From a checkpoint of a small transformer trained on Wikipedia.
Size: 14 layers, width 320, 20.5M parameters.
Architecture: no position embeddings, biases, tied embeddings, ALiBi.
Each number is 128 + 32 x the weight over the matrix's rms, rounded and kept within 0 to 255. Layers, rows and columns count from 0. Numbers have three digits each.

# down: layer 2 MLP down (transposed), 1280x320, rms 0.0327, rows 5-47, columns 160-319
# up: layer 2 MLP up, 1280x320, rms 0.0674, rows 6-47, columns 160-319
down5:112101129116135125109165122128087040116160129138143126116152063118124184201128133129145138108153111104078125120130147131118191172076146186140128188180157117108114119154146106129085134137138116155131173178163152138144060103148107145097133145088142145154123080144116077129152144179050167111146172169149112103101132109220112091134124074136105119173092110170128129135159049114117141149177093159059070140208135138105132146108129158104162139111212125107176138127151203119169097079144157
up6:161134124103132155113087139150140104089054055171171128089068165051146104098130155119160164126132116088096124140100112172127087113125167088192153133150159158152095156130152055142112162106133103126111095157123141092125157110118098121146119151157146159159127145101109121122063123098079188110135126101099117121091090142116154136177178101118119159083119106141162116103137151132084136167117148124159144127120131100160110094100151116161087081158171119159090145128151108153125136119104099
down6:091161136084097148133180164099137129120063157155148141111108095186137153076114114090151102142067156157125218103144073110157096165136096017144076122167154144094137105125126143138129080182071145081109116145080104139113124152125102133151122111114114141140137084134135188186055120108156158120155162096165112107176125168150102157095124118084125127100107136130106177097188140126118136101125094154165080092159144118068170127173157103086166142171113147159139145121144127084150095082092089
up7:143105156084126072118144093122117153095136132121152128105100119120117128156175101065127150126159158151094118137118187099135162133162144136112114098147137131189153124140121136151095164101174088119055134106136192142174072171105101128131160152069126142106120153140163161193153074174145130169192122102064117207109197132137096121097144132104082120187068112085081196138092177102161075171144153156157136097143126146083198116164070139109140136129154135155091077164155136100116101147134068
down7:186091158089127129170182145119144170092083093138108106142109103182102103175107162161150107145196126108141150081128145168168146098096110127093083130157109168154090124127100072145150188107128125137120172093120131126131072137178168094217107151147148110122112149133109113152099099108089087154190051127078150142089103106146114148126160096122161166163067118149121119089121140197104178091090137115171122112128199166178125144114093114146129086127149132101151132142094140152112107102151183
up8:118084156140110199067089117144106200153139095119121110192198102163083124123114102106157111110137101131119119115135151058175098142162180099130160099139100082116086165143147114146108105114098128111155085081114134136106102110155144101199171108121185128116137126187133185072146134152125141160159118125082116141144090112115114173098169179149145189156089185116156174148094151085081139139084056113084180168155114120120071098110117133163086136187179089134082134091096065081057163120139131
down8:128185090022116113147178124173154182167157160104109132093149163083119080151126136165092100085141146179156122131001171211161105121107140201091137085091157078111143146163136128105181070084136100167088157162145124106121094142141113077186142124172121171104128101144121085131144104120093140169104153106127134125161113102138090154088159092100124216109159115133123167145170124123077224126095104138167117180084135152070098128088112119159168116064129113073119088171140102128126121163130129
up9:140219152151175092110127147130115169114162144122157115174076145149098130128213146100125102135144090097136111073115162097134133113120161145051111165132106123179093096118107132119153136110137117119157129136140175113161108130094130127148108089120098146129078118130099140154196099084178226217147118087097112138155144099146179130158164108090114196114145131146177113116076102134103116108170166129168159118121144081158104095133090193146084100108038175095113068111125132102101115145182094
down9:103114160171081133163083104169095120084160119123133134169140154047122165104068134067112152111073203146150156120128070160119111160091135133179115094135164079095093161180113118092083178136090114076127150100158179136121115181157134154073105136152139092107106123101166129087096171169098090133166173177140208153139077100101123177151097120126170111080077121218085100093172124101164131180158121064149122160157151092083116105147115122158104112171104077188112133142087123162090140103117101
up10:124103154122126128186110167168024147179197134149153111129111145138147189071175151130126110127083132104169177121117134138148093157133134133095113162099145104099120075174100086172128147184165136090151152122205068136151113133157120080091172098096101106117157094155093158146171164110155145123053107137151106173125057108102090139106088126133175151131150166124118134080117116157153153116119148113134123153153215144150198101114088156154144173111173051076069095101101081124102067097111102
down10:148153135140112181103124150097095135131093081115091143138094073142143109148094131124168123109112186112130112108125138127105152122186102136165158124168153126122120157157111196003138087132139114124108123140066149125133117141183092114187124206162129131127088151076203176149067103139153145114188122137143158122177092123159131166126161117146068099083102118149128174137061125124096189132134147161065110155100103147088148175139141107149081114164112187141116120083156175130173135110103118
up11:103163101120135123134143157151116118118150134163161157153104124081067191114143131113107104111147133182142134115091135154161124095083061105093108121123164118190134100147125069133100094141125154115078164141168155094102138133136111138141113126102140163161175098121145136116139177143149146182124177107093165150120153139116130147105127152141137118186139169112119131114137181082141137146141154115141081138175134135108146141166058146135088155124160164163100121119208114111162158138123125
down11:125137138135097154110125075134145134114117049103103127091147113153123118082073172130133147116180137130115130144108080147162134138177116157092128138136106127117103125111178138120120094121093129152141110109140131154146066099087136119107134100104143092132089118133125144087059110099089108097133118131124097138158181179173111137168150090093151135124142094079130169110133092127127128143100103141102145111053105152132131133134164170084136123151099103109100136094117106137114180097160176
up12:120142127150073149124098103138149106140172074102113161121114119129159118117073069075090165061132172148055101152205153197104187173162094157137159105140124135139120150137130123130127146044106086149142084126154109166145140103145150212143136122089105091140150158118122127148187111115171112109130148069070137101115170124108143142115104128147075132139136115124131066057147150183113121129133159110144186111063109098154152130095083120129171158141085144186144126087190158154129069143136140
down12:086153223082142074079112151142130123177148190186110079098198100115158141137171162102202095202110127134094159083127122076161186108129179122098099062129116082153140129096101144100120113116154154128116094127052146074107150121126144136094148151124130143090172139127095149132074123118089084148212100139105069100102105162153102138121115124096111180137150161185146141131109111134140129151120081145163143144150131108128114139110145117136131109077151130150115138191155135112152152151118111
up13:169128106147155155216160125153129103138136124206149144094117070186098148100120196111113168151133107144122114124126153076158088134149154158109157138093161159098190108107126185100157123052081165059139123113070148156107095148084127151175124215133162130151131111090098092099027113150131105062094121125062140141100118167093125133147129075119074146192156139151105118118164115138137090070099080109104070149147140159145123101116081092160183116164136108109142145097129050132137064128146173
down13:113152141090242075110157120134136156212115155139123083187096083149164074097106157149074135101176148145147076126120134134157126095110100102199148154134085089121095155108153158171100114110168162161184114112138061157110103161124149107126134109099079143119115165143113130099159131157124118119146121139173113125155129080114121128109200105079128167123085095181155101152132126185154152092127182108148153115133112194149124112155142196076111154092148109067119076098136149099136145156129124
up14:121141120102077101097117072090078110058104180127180112164115164143083145162107144149130128113136099179164139150098136116104159113142126224056151155170124148175107159086098161127148135115147103082041165158137156122118168091108133108098152107102128125101108177086177149183145143075136132079157138151117184115151125143164182073106142093147146126149136191153127132091147140114071173126122108145122109100136139115171103111086145129157172141157107149145138156092091111159072100150123156
down14:186138145124106176143132165126127155138101154139122157148141127120155094076122163115102134119116109180101072129175156171173157131094137146103129114194109116113142065162228138135149136084172164159135065145084084063147109154216136105179083113142128141097118145090120084056148093130103147122111081124143152093129136060129099111149130100124151176171096102065202099134089130109149112124161132133149103140099176196133134113119130136059106102125120122089115102118121111130136143131120171
up15:181156143099130167197138125115166168101127089082096079124094083106109118094148173082114181185159123155115123154099156135097122111106116123127158071115166131060110101141133142183181124152132110150095044156176134087092133132133182115168137127120109100137141118122147118166168139083128091110141078151144050148108104110117146157144059129080163142127114142143104104160088172191097115154108130089114066183116151179060156098128197141112148143131145137095151097138138145115112192123117155
down15:080089092117141092177136130141129064143110158206056195097124171080135099141111118079165111116165112115142108124083121136145141153103189113119143090087123092143089145164118129070106128142185144139150209110075147161113103087139057115084114087128178154068118140083141133102108130189129198169143187145102128088113142167153096127108093131143123132136182141082138154126107105125157113138123150146101111071125079106155121084124122156123118116114178136142040152132153102136106093167121133
up16:118125139176150156143136058184122134094154116138110142148091133128157158103145119144112159143159127076145128083126145109169103096126133075116088033139129135110114076147068111086140180101109090097192123090118099123174106152124138135076137132086147104101210122136165173156111093148110080141103221118142115179094032110116085096063123140091172093104128148109143156109110162152112089116175127133085103112190131111084143151143075087144178090110116131117115084094146129129180150118112067
down16:109167151114101111186093118045141072119076103121094082108139125158135156108067140176141115167162127129137152160137134180111154141118177055155125176145103158094139143096138141126153102191050129109138097049150122128102112086156121122116147102137160129128081123121094151138155132106124125182158090177198144141122147147142143174108168127099114074131098108117061139111112120127099107156102126172191141163177125179081085184156060137156144104125158175138159125163149176212134113121139114
up17:083132138092105126109164135092116114098127203114138129119113125140117184202131116129111116172112108084128136155117144173117057152065109121098155052116099162173160202143180148101065158170098122150096157153120104085134171134191118128144100134157178125098072137126182169124085131096178117088126114091162117136148132210136079121110109109103166178167161176071092126120149127116124097101071145149148136090146101171169137195092152111162110117102129174087037153117174125106071133104148125
down17:155119136136099187169138190096082080159080141101164122116099112131134117169137152138153185137139148124190126088158192136131116090134057148119115132169118138115133101154122105128095120095142156109089116103157104152194108140109137094076118047131164188089147173131158146196162102182159112158171166135107028131117176151092108159110141102144083161095106156184112168120125113106124072165163163068147107098092160162138127188148166142106105103173121080087064123089111103187129154136117102
up18:121142142107074157063136142151137113160107118125092079154082156111108148117077123111156124123165158093119153107136087167113172142072144086158124122083086093140164120108116127067085128174149092134167119094089101170166118131067141122154173147062104175143096093113080156134117117103132168160103129117212093114069085082113169124104116122148108127174131165153083121168126119130150095125133092112080171075102087055117161069113163124132127126132156166086036178135094080150157166099140133
down18:097124137107193086152153133132135142100122111114140121141100136167147161116100162133165151139082097148072152079126144157126079132125059148131163099143142101080122107151109092080126133165143113175087110122117140150153094107130108120159144083130115138140176123115136134210157200174140080158098101136103158120150155105139119119144066132116166166106162075127131149078129135036188149092150162140142116151098156146123110168131166146074125096153093145113144116156088186087129120114113093
up19:121136108125169093128159094069091157104160115128114122126172092138116076161130171127109095124115127148086157085107167097133160207146127125140065151134139061104118119070109087129103110142168101163107076116138144125155129142089077161159146159074142104124097116090150147151144132110075100117099125120148104202147098115118158104110174169104132158132128101116124146065124124137103105153145171078110116112056063117141181143084079200115147202144053123145122127154130152120105092138094167
down19:203137169036103167071092147145125084124152115140126108154109169152125094181141113119150152113137161124125080158140094131084189093113086178135139119119160146129154106139146112185132126098131160121160102138117114134123131106171134123128100101154111158149108115184182119124060168080085142135086086106136181112100124093075117151153142109129114137115163087115106063121139108162150171069107146128116111168144096138163090124155126173183095127145166190073134116117153176103157127105198154
up20:180088107166121150134106090097116173110102118161192114106113128112106183110116143091116124083080145122135197156095113124106079093090195111036106112138146115157141125104129138116126151074124087117068165083167195128154101077142089088122116156160154134088132087163085182118111170107172087116157116053153123099104159141141116187103082148098102163107137160145149110149137141116108142160105080151092150130140152088153051111072087053158137100122109129114165137150116133189127106100074102
down20:060124136139163109146191138062125154119104117107148134116116150159178134099076122147146139172113095119142134149132115128153116126139101123148152159105149118075120158105158125140080140123121130105153107118115139109063078149148151140124076125155137094105132106102140115120171091177137141176146152133062133173137170153120181131113168142110182121117131144188120152074121085142126051091151142175115117115172154150153096146118061184190100120141131104099146159048149156111046101121229172
up21:135092136103102220185070126187103159081196168090080110102082136152185100150112082122151112145130144125096154085127107141107123174093133108143128142067118095128104086105107136157074107139124050163079137133080104124090150047196135152089153104115111130123131167172155084129127150083150119133116122098132136086106173210144124170096119082142156104107096179066120180107143102125103101118117115124105086116088156129099071108112170141131115145149144113129067107152120146106155091126121130
down21:177128055121146068114141106132137129099133148144136159148146109152199131120168161137135145083087128144096084114079131156096162079100151129115083136057090133118167149144154180137130142137095074092133237190145116126119103167112116138168071138122173125086106119127103136137132103147124093162112134164109111108078179092128130160118189147109146182147137157169120100143168145163124135110125084178078179171096154168115188112104066097105167106165115071135103141077169120109108072110188124
up22:192060144176109105146112128128093131095117073086096110114086159052089184114141139136076177161117150150124192098128097130097075142171171163126129152140107187154159103119042135125129126097158193147146085095093155175178106108136122116160086135109134163071105069116123131069107121093095150128121158138128125128114177113048179095151132181144164118125137135153119151148139104130117117093147142137134149132165101220150169137148089137141174107167099086168095144126095112111126140128152156
down22:162110098075099196122094079107162100102143098160158158175118104110162096111161143090190094130107092167126112104141159135178089164114129156115092134130146085133120124132195047161106144102081111136157192099184121133093140145123121175136102122094138130156155157073132157154092117125147128087216153081126135140185085142139128132235133055085079078162191108062118131137102128142088124174094192153106122109091128069151155184168067115136088131118076112177095130082142094174146131075122123
up23:161150097127180079142044116141085112090092148167101123054184132105180134102144121148166102115119097145154101149060110104092149144186216139141105154036123120082096110130098131107095069102143129089128158092119065121136091158127134108124093078110149231128149134200142125088151140148138122093135115103128134098098146167160086151120151118076095159188115128190139157124162090080133109160121164099107118127117155148141173128106118070130093114106096131163144157121149114190160172117175089
down23:116070162118111097027169155167199136124112149095140134140115140146159140140127090115085125133153168113088133140145084202186111152072081049162058156070096117180168136156140166131141139143132109099117178206114138133118163139111113120118126131096115128097121137096133233158137126103115125063128192146080152193133094117092108159171141148165143124108136085138120142139090077131120107128094144081091131142095104130176096125095109109182160133107151126153132106122142133131166113125137116
up24:119086162092127171124128180150126147087120109138178188119135156138087146153155111123103181158101124072147125114061096185123109110109111106144120122121128119147050152124156159082091126153063093072152126117126138100081114197141166075162151193176151133068162111119110176103093089143200130092063113110162132131115200058106137152040120153105152162134142108108105115084187102134102100095118163113123177160095189149085098096154140130166161093174145092120123167123134137097086137134105125
down24:109139158159183104134164184137131117098074149142109127127184127129103076117143051133135130147102100106158110112164131135109134141102126181145109112097147122140108110129147107134124108128092171089156146118125140080165094080112133113125173126115145205106169128147163110085135154156099065188133162160111149135098142117129130107145058129114143072113052110199109134056160117146127088104205146137202137086140164074105121154127139206138115104112186141085161163107145099068133106093150124
up25:085094167145090096085134143125091133152157123157147145072108108170181138137172159067149172097131074088133109125098084161192136074070109128136141117134115168077175148180205110147091103137151108118132151107096127076062121135097158165091141098108128082088151127128143139085185104095153197125112151165147134120187150126136089157112171055165165124119168177103086141145055144113160165143117120127138121103172151148100072104057111153160158145141147082158110129144106167115131131081086167
down25:076131106122061144123105080157105111083163072149135112127164101064160141150167149141170153089111117169160083088141125132130116122124124129190160140172133097118158089193173113175138124173204182136153127103165187086081168135131103163138141086146136094166184158126159113132088140124094124119153019124176145050133104170070148119162173059088135159147098151113132127108130071111145105199157117139128119155123159142180117128119142154135174119109147110140117146084149174125084089193064141
up26:186135123122166121121047164105130198068088119143169093110180069113158118175091027152092147119102118141090147160130120149124121179127171085121104148160099080098080106066143170104120066151139169173178131121138107155157119161153146132092116168151112096086137135133174181089111170035158152142089102097125144165101170170140116124129071096061106136109106172162119109154121123087139097177122104122102143111132175183084155117187113158079103213128114107149129147129154146082131139176115126
down26:150136164145103100118121096106122157159117189168105099158137176161114153087112180183101133074189037111176154090118101185152121117132124143121136133066144117133122128123142079118136150103119062096096098175127143098146090123156117095145168079151082126105092083144106090109144086137141119160099138147101147105150082120104154199127118137126101167075055122066138096105128087108151103158179149190196096161207117100153138099102124098207110109135068099122114117105131100154098118190129158
up27:183144083187154160126137118109125087096079090134165178144198096178105098122117117132152102112192122105142135084054142120159147149075226171114165119106102126108089216172161139146132183156171138119077124142119119134082186165146183146178143096134144158165130107163131121117196105097150156079142042157072144112145169137123133149095214110118194133133118144091099087098124141065111098124152173153126131147078071129141138143188122115102173150168151169153135144119145140075136168119074143
down27:168170077096139139100130127157130092166086139160177153063157106045144140137137137088082108128148140108105168104120110129140101165196079145063122152134118144133157171113081146112140048168121119179073136165130126105160109141153111094175133089123068061149173154099123138119121119136068112154091222116161135039153118119164098107109108133120121116117112141132109159110179072128141138149159144166070118098055115134112160120110102053170085106089115188098177120140102171159125085153069125
up28:101139091158119162065126202090166166068126125151162116145154148139050169161097084064109075180127070178156107188122133141154087154154107158107144121133144127106125139119092118119168117123115094122163078046105136088153128131101158098109176132130116121149109124167139109117165101098152181190150138125117116137125070132165121155115109093154090115182103133133118080117146183117178098152102127142135131065141092104190087075157104098172131111124185117100123140105138147073104159149061116
down28:163124160099101077084098105213109126143203138103098075171111157134144099110131167142156196076142139133100077111114166093127074118129125113143110149055134116139181103119183130142100134132144164108140137146154152160117136117143168115155090127133156184100107154131173145124097100090115104020118128130175155118104145129104137086160135196119147143090064101166131147096108101118143145196166114093101144143086124185114151178142180073202117163067072134170089151101102133178086175161135166
up29:102194168101156103122130120195149126156124209150129117138089107147135121173108147151096126125127101152170119149127139118126123098103165159159136164141060143172066117174096176085069126097134081116168137113120103088168119153099129213112134145132100099184134109180153144141092076059158155093110133099128118138110138106141129147125101158120145096078188103125133080181130108168169171148151115154125150169119090124161128105126138156116087118137118150131116096133177169100135179048117113
down29:146137062076102160104165089121107162123158039099152089106166101111153112120134090128154120153083130174128124129150103111081183108147114087159151144155079180130113091115144157081153133136091097190116195117171123177121126166102177101097163161100140120189147173093120112133136085164068124175168221172127195147130116110122123133153136144082142179131067142144146127104162161178202076139102181128160201076090113096134156085154125141116151095119153113145136124116151145147155130049093152
up30:129119106153130149164108112152202199133107127125122118146134180191087140122135110130206090111105137105162085134124122134164162158167134090159166163116131142170137161158079130171116149151176087073156122248154177133171131117151068175134110093135156128155164127133105105116123176168124150091102084080115083063091189148085102162174145109135084150100127083063095133145155145106082143124159089158157167170113133208113132145122119086122194123134071163136111142212146117124134081176135098
down30:137113111092080099126128141123114142110079161140137144120073125157152127109107164173160115148112129155087170176124104102149112107121104150128117080143120217137136173122134134074180147098098108146101120120019107127083150146117131070068126110103159168078060132159110139166111189126109099137090163083082124095140064094119106173170178112132184075074147124115113166074117124149153127105150152171102148147112170159152146146103156177127144137063112145064195179077113087118171105185120115
up31:133097078121168139159146197122155099170191095121165098152189187155135127108153126141145155076115144122124170089111108181162130115164118083130094054116094093079149113138143141107184113155191196104089126155154141170176145128167137127137105097170060180141130061127125151158143086128114175167125168106111136096139082155130114119129135178056131074159161156085122166111155149156120155154056104146170090178152113072106151150175177105123128144081158156094132132151194082181113192094154101
down31:162147124137152111108144100170114095116070118085114139100129119128096126130144153097146173136177129169152115180100123098111131115113135123154114106105139161145132115127111145131059170049084073149098045114160110096132104100119161123142099131067204079145078110148150072082157040131132136118153097128157174184109107146077094098140201140154077117107089097142109166150155113101163115150156130140208140128127109113132096112111121111121130114199159135127179127126104205127132090110095115
up32:188053105120110131126115150160144149081130125209151160141162161094055154114172086132106122082151123165130145142065164106146149108094122106127138151154103101133143135176058114169140198089101115151127147195114152145164100122105168115158093101217135092169131096177104090088118114156132124108158128181104106177151110061090146108162137111117061138154142057148096080156083123112129114118145088081167135163128142133157057124121108095088159084098102150086096092186098123128123163158170179
down32:180093181146081128131089137243131138128083102111189109139145102180125118167159144162134158092186138084086110153106129178131115105157111134170144128091115197118131120104175106143094142121123175087131150105140108167147085130149165142140125103067199096149104125117159082180167096109110063128123129187148144097129170103113099127115125079144130129140109152123130126095153146093099124177156174088124120130132118152164159152195146094112136131146145156126088132113203142203141166128130074
up33:106151133131132115149085144112134173104082075194108137064141140090138140140134130113080176126090132131195124124111116129117105098125124125130172099155127039080158092089132197113126171203117123063127183076128178131088094185098071159138107130160162122158170143062124091092118098168100095090090180144105116118141120144138126187120126111104172096156101131103092124140141055166178135145159126167135089141154098166151076126083163082162111114105078165139105116111143141097109125112152169
down33:095172153144117071105133137132116208189108142120073127163132095116104118120091061156164181123125096124148138082140111116090131123141109168113105120109151085115134111133147093102095179201104147132103123089142118191186126126124157084135161127075154087160146186133180140142119145143168196101161136169112084119135150124092135132154149135180110094128178104161110155090146192136148148180148147147112105154106075123153140085113162111137087151124105082171168117093106048106157114179138144
up34:170223179074153105140093119091113178115122108141082129168197072142142177107149167125150132174146154120141148168099123111144073155159151137145153147183159179110130110130117090108153151122136108048131123141168158116122154117115088117106103130187094130125130115120167117172176069106075146113091100129113172128165094155111126066139099123104141182208143132093167118160106171073155107099125134065129167075115143127145127149147137119088120148080119067124080151109072090047127194103111135
down34:114084098176108111089129075118101110121124130170170121138136186108153144123178079131092084065112111161149140069109096124135147180134145129163145092122119057111139077122158168112129127140107168105168136122126098162128082109152107096187178083121081146158134151096074091085115122123124110159130079166142133126108139094155120147111148102188068133062133139171113153088149115146127152101109166153120139205128099110142112184115142177138128113166103172135154152114163078158088080150106094
up35:119182040140156172087097154118169093089166124132085160134107126183078161131151091126092125162105151123162162133163166102173095116116162114130101170145095187135159142125060123164164096138123163173139145183112088130101150143116154110074123101075121140095137084130113119102144063172177086146130104069128129134135109111134152208109127200139077073173189193093180140142126143107091147032148126081122154123101100085142122126145112159176145120196154076070153133116099091090110090147182182
down35:142141174088087100120099068134114096070164134078137145096111107160158098111160164141148108086174124122143107129148137120128097127111120126072138123075159134181126171115155064173149098099141070107145139154118128140081202139159112124136147089131144114106109143122152120116137094156106087213094125119142142119136141106137121117116169145116150111128118142111172105161048142138123138151117127116150109123126075069127093163101097125089121088140113166150110083125214205100135133104191128
up36:182142182120135158080188159103113125090121169137152127105190146093162108188107141105154138172145176155126110146110134137145050167151124136073135091064147120158092139158123132149179159166081139168141094128117105162119100113145111136107161112127143120131134140132121190168090174106100173108125208091130157127103129136133168134094091115016085172101178165113081152116145154132162135113139147167133180098146083096075151086106136068131107140125167128183114127144171145085130180098136124
down36:101022065122087145136146148117115153109143150149048112131094126138109089107152137182118115074175108100077099082191077186140121140120126154143132184153139159093118095135123131115089067177154096160088145122189119100131143146145110075173120141122138119048110182125142111087105138130101115168134150149150149133171163158118120133175136161178147090153096129123131094134135129107048133109178117150118102195084134218131098111183096129151113117138145120088152142144134142123080107125137179
up37:162104062108111160116068119136128185201156094124173121080139124117206154106118075096135116075143174156131133103103167155168164120143107107127143168141111081144127145127099139107105078142167153078189111153151194093148150160091111125091132115103096120189140063094116113094124175122138129147101104120089156075121192101108112149168171138115138138143072096118155136099178159054173163114156140123158174196157131097130132138141130173140104120072120124024116140127125164178150220117172150
down37:076152182203139154180202119161051148070092153103100117192125128151087105144055105141102148146159141096141153130086130168064080138094136137099112140078081193091109141145104169160176197118126170154126116055149162183147103116126128117186043153132141160119144134198155122093151146128099123133192141157121147154083111159119175172149142172125073102076114108142120141126154166204132183157152126158100117119098133140157108084148085112090113145163123135144139128136100111124082101209099142
up38:180200131112189093092103138116152135072148054118148184169100099115129130102072205128113095146144125160118118143124066146129099161156141134092138186150142145165145209116148129146113127107139153161101171181131153141160098129153131144173117122129123116102152132102122124200149080115084145124205120151130161081154176113185076134113151140050077166078171145082094091087144156129122162133133065115095090116081065138184148171149082139140120157116146117157206195101127190121152167161142135
down38:091081164160106182121103172140083133176112142149164123082154167085135086200174131128103158141099156152095118127122107094101145097069158113116101136122159059130159089098119133136138124146158113101137113141162107142131149104115132128101108144137118105114142134084134149132158114145129115206075111122155143136083071121131147107114065118172165117143086107145196193103104129101145105062166162129124124139116221097133141077128164104130158174123145136114071121143124136180132156161095120
up39:112098154122218076111178075092191151107125126139109179074069102133161105101078118127085128138103059171114117168189094108090171084152121180164135076128137143129065189129092135155100174172142128124082140151224158087179160141121112095082119092182140070086182074146141171126071093156142179063110167112106128123153106081172184152125091094083093167125154115155131116076148167155105178131136143122185145096126103109144195193118149117181175169104139147135097129154185118152124078129141146
down39:085128182166144099100159125218150121126129140161148103101138148145164164099123076143179096128162086145143123119144119105136105155072090076107129161152141098085076069118089154093156171201181137101144160102122093118094150073087136113134161102134125176131134044054080193168104130152113154105085152190203140141078076142117140151125156088164161107104092100155138154124125075122141102149163075144151118171090101104123096160166127165134189122104179072185147071150099094102165149123134051
up40:134123179120137166090106145091121107138120129168099187077074127123120147096167138140168116146074107074129145176087106113140172188101140103104116113107134091122134143123064085083057128126175119145123142194118097185118186122135119105129112132173103114133075170206156169122132147115173106120107112095127143103168062151165190064152105123105099157138155090142142160139142050117140069107098126038126090133107156127067113146146135106118134104105120141107143129116127155093083152119211073
down40:124130129135090127091065087126102128153117097161149068179134107140102098095137165128139118106122142135122106087108186131148163073111099116152094106117111202107138081107175163158057160110168128100128133075128130159077134086142176165096128137111109118142126075094127151168163136201106074068129177155142104157065113157101135107148166144149131098140148163094117133121159131185148113139154151095139143195140134159173122173138124113106102130132171122122164139154153155174102145128171081
up41:085151112163181107165119097112080118157118109093145138157152183179078148141121155124133171097112146146076076072127107146105128136192111105125097159174151138175154122112138106119102098087138139117111094193147109108137134121064077170142135126123077147134148182101148151112096144104110115116148130097125154094132117126128086160147137066115109152103161114179097098083223107145111081143134115050123139093143132155120148099139133128082119147144095101126082126119122135151132144139054127
down41:075163121126146105149094157138127151127138159104152142096113162025175101112164151156107076176123151180095142132126098122142129075107140096154141202109152211170113158118132154149092143111074073152145127080155140155179078054123122138108188123125086072131123154143073089124080151136140147139113107139124167124146117117147118107102173156172106155166130114142139120144157153065174166057126154146124097076097129142131137111132184129120167123187103096104059113141094146144154091147090159
up42:110105173116147111105108142126079169074092145104112110157154206064175114118096160127100136158145174157061113132070189110127161125114198146121129114118108108094106122146119169107119126158112173173115052085122078122124162108197132124153184134143127110131132159159128133105140139114112133168191145088084103126119161147116170083146169079144148094090150116122157161099129159120136069191137071133097074116149120140127123097093100145093130140147119161180122115097099147148198133166087102
down42:126098119127112183097162110155136119075110104124114133135151154170123156096170126125106175115136109098123131092176108135155120120146140107126171133153167160202138107110152096106088129083165097114133162095136191143139114133146111122093098158134067097138141118177107165115135107150113133100104111151147106168174126098181127155164138121126117129125095110181095099094122105148109171094084123117160124142121172138124136130059106094161124161167155112142118068123153081127098127126045111
up43:124139110106103108153084122142150197078128149065126108129142161110130121119109115110098173142119136162116181159133141053137080113115093121120090148095107077159083081134080177124117135203181182142187077112119183101146157051202139140133107074102061100158134114110135133177078155127111139084124178140178125154141106117165135172150139154100106104111085109151113163084105167100102127112106126089078193143143123108191132080088162158145082119164153103112095149136114129184150075140176149
down43:080116112103134148135160163110111158179147108140130115128149138091116117149151132143166122051097136119175115154140160141081148106162075139101119095158154076121175148182161164086118126099065129143082169127095124131169112150096128143135127121114073195106111096155123107130175128141136105102133116085153195168107164123159128131112175101068088148150145117133107139133124117154154140151144183122151114106109089168117112141121113177146128163151126119118096121134068139172140112154144097
up44:127103084120139100098135130107147189086142125104158101109114135131124121136129196100109136096178116109119139083090122123165128126173111135114199156140156113197109121099135101083084142075137122167111107153152095103110164083099101074149118157163116069101111131134135093082143090145136152132130146153192132079216137186088098108145157179152129161067115155097112117148103152068120133166147154152109118165138087087145091110142124068102107132208161107100169139034150159108099136165156103
down44:122106169130119176066099103141124116157176093175125156094167116133131120159076101121162162080072142149110127120089112120079110128096141159109124123156134086083121154091122080158146073192131157152161155137130092140169090112183105091107143093149126073184157137122145153147133129125148092183121123119157118121129100129178189149146153132174148136160123123125178150102126118175138149115072147168155112127159201116117158142109117143195122122054132162152148110133079142121125155145123166
up45:120124144120172149099200095067105213154099133156141102168087100114095093168132160142091112110128116162144115089113161139101145118136124117152128108116120117140122111169109148147143106082061095120141143072071142138111128144155139121177161122163075105159090129151114177177098086115102094172121111156098095133106111181099159082153125165136104125106162123161126162104136149137133171119162088180134147178074115132122160110117108127149078084075135120166123169187135158149146126121133146
down45:139157117105119129088098158195122106115106111146138098146157146175139117146100147144140128131149164148081085131141101138144172147142098180107145086145098088096117151135106103163177116144132078096145118138103095148128158140138109162086088129085115086115109138095109103141095111103151099114111100159119138113186092061179123142155121066130128125109145113089113137088071127150126109178139144102181069139145131116089101151116159111165131138152157092110165171134113119104149072084110086
up46:136162108165132137162074046153132098107117099136109141111133073088119108132056166077133120049116092139104138160098069151090115178067149082118122119095145140143140169113112114139142090141166166130121148138107144130172094128113092102090102142111067134144133134094141084120077114157182091112104169093130168076083110129134116117186083132143075107137108117152129169074085122162100075161126154136155133176135142126121139107135120146111126156139102096112118127133093096109155135119140157
down46:120134111067070124106212178135126132116053118149170099096071098132164104131098103100100197132143075065142151039197131161104134129167100159170154131106120125130132076092102144086112173153141145172153117178140154168151141080144112137154156066160096188106130165163113117129131196110114147157161138094144103140110106150128180148117117142085114108048129114123196104139136138186155088130115087164181111100187162118122120105126081107163170129109109132119111142095126138155127130151100110
up47:149197146114093124114193193109135115130105141136120107193103172138107090095072167147128117160142184122093141100179146117115134039141155095158108172104119142115138034157160142141110081080079126140140069138111157123129118092108114119122154132138134123077143104137149074121138147084103110091127179160125145103119114160114114158171161056203140130104071150181113082116095138141131136143143151212149184140184148159099090143080144102138160127116089179118162111148131111074131150170117127
down47:106102150145126128144080097107187176103140145121107147061201090108132192094140110091108133138096117123135088162130101153077102153139096135125099156175150096100082176127114128123110109163159135119142113119170121165077092147077121095121185156111113154141090118053142118081088105156135156170100120113188127169105187115106165092119151163111139089163161161124132200105127150148090123119111099098078083122116200123063207091164102098195088115114157093146143176156132123138152171113136156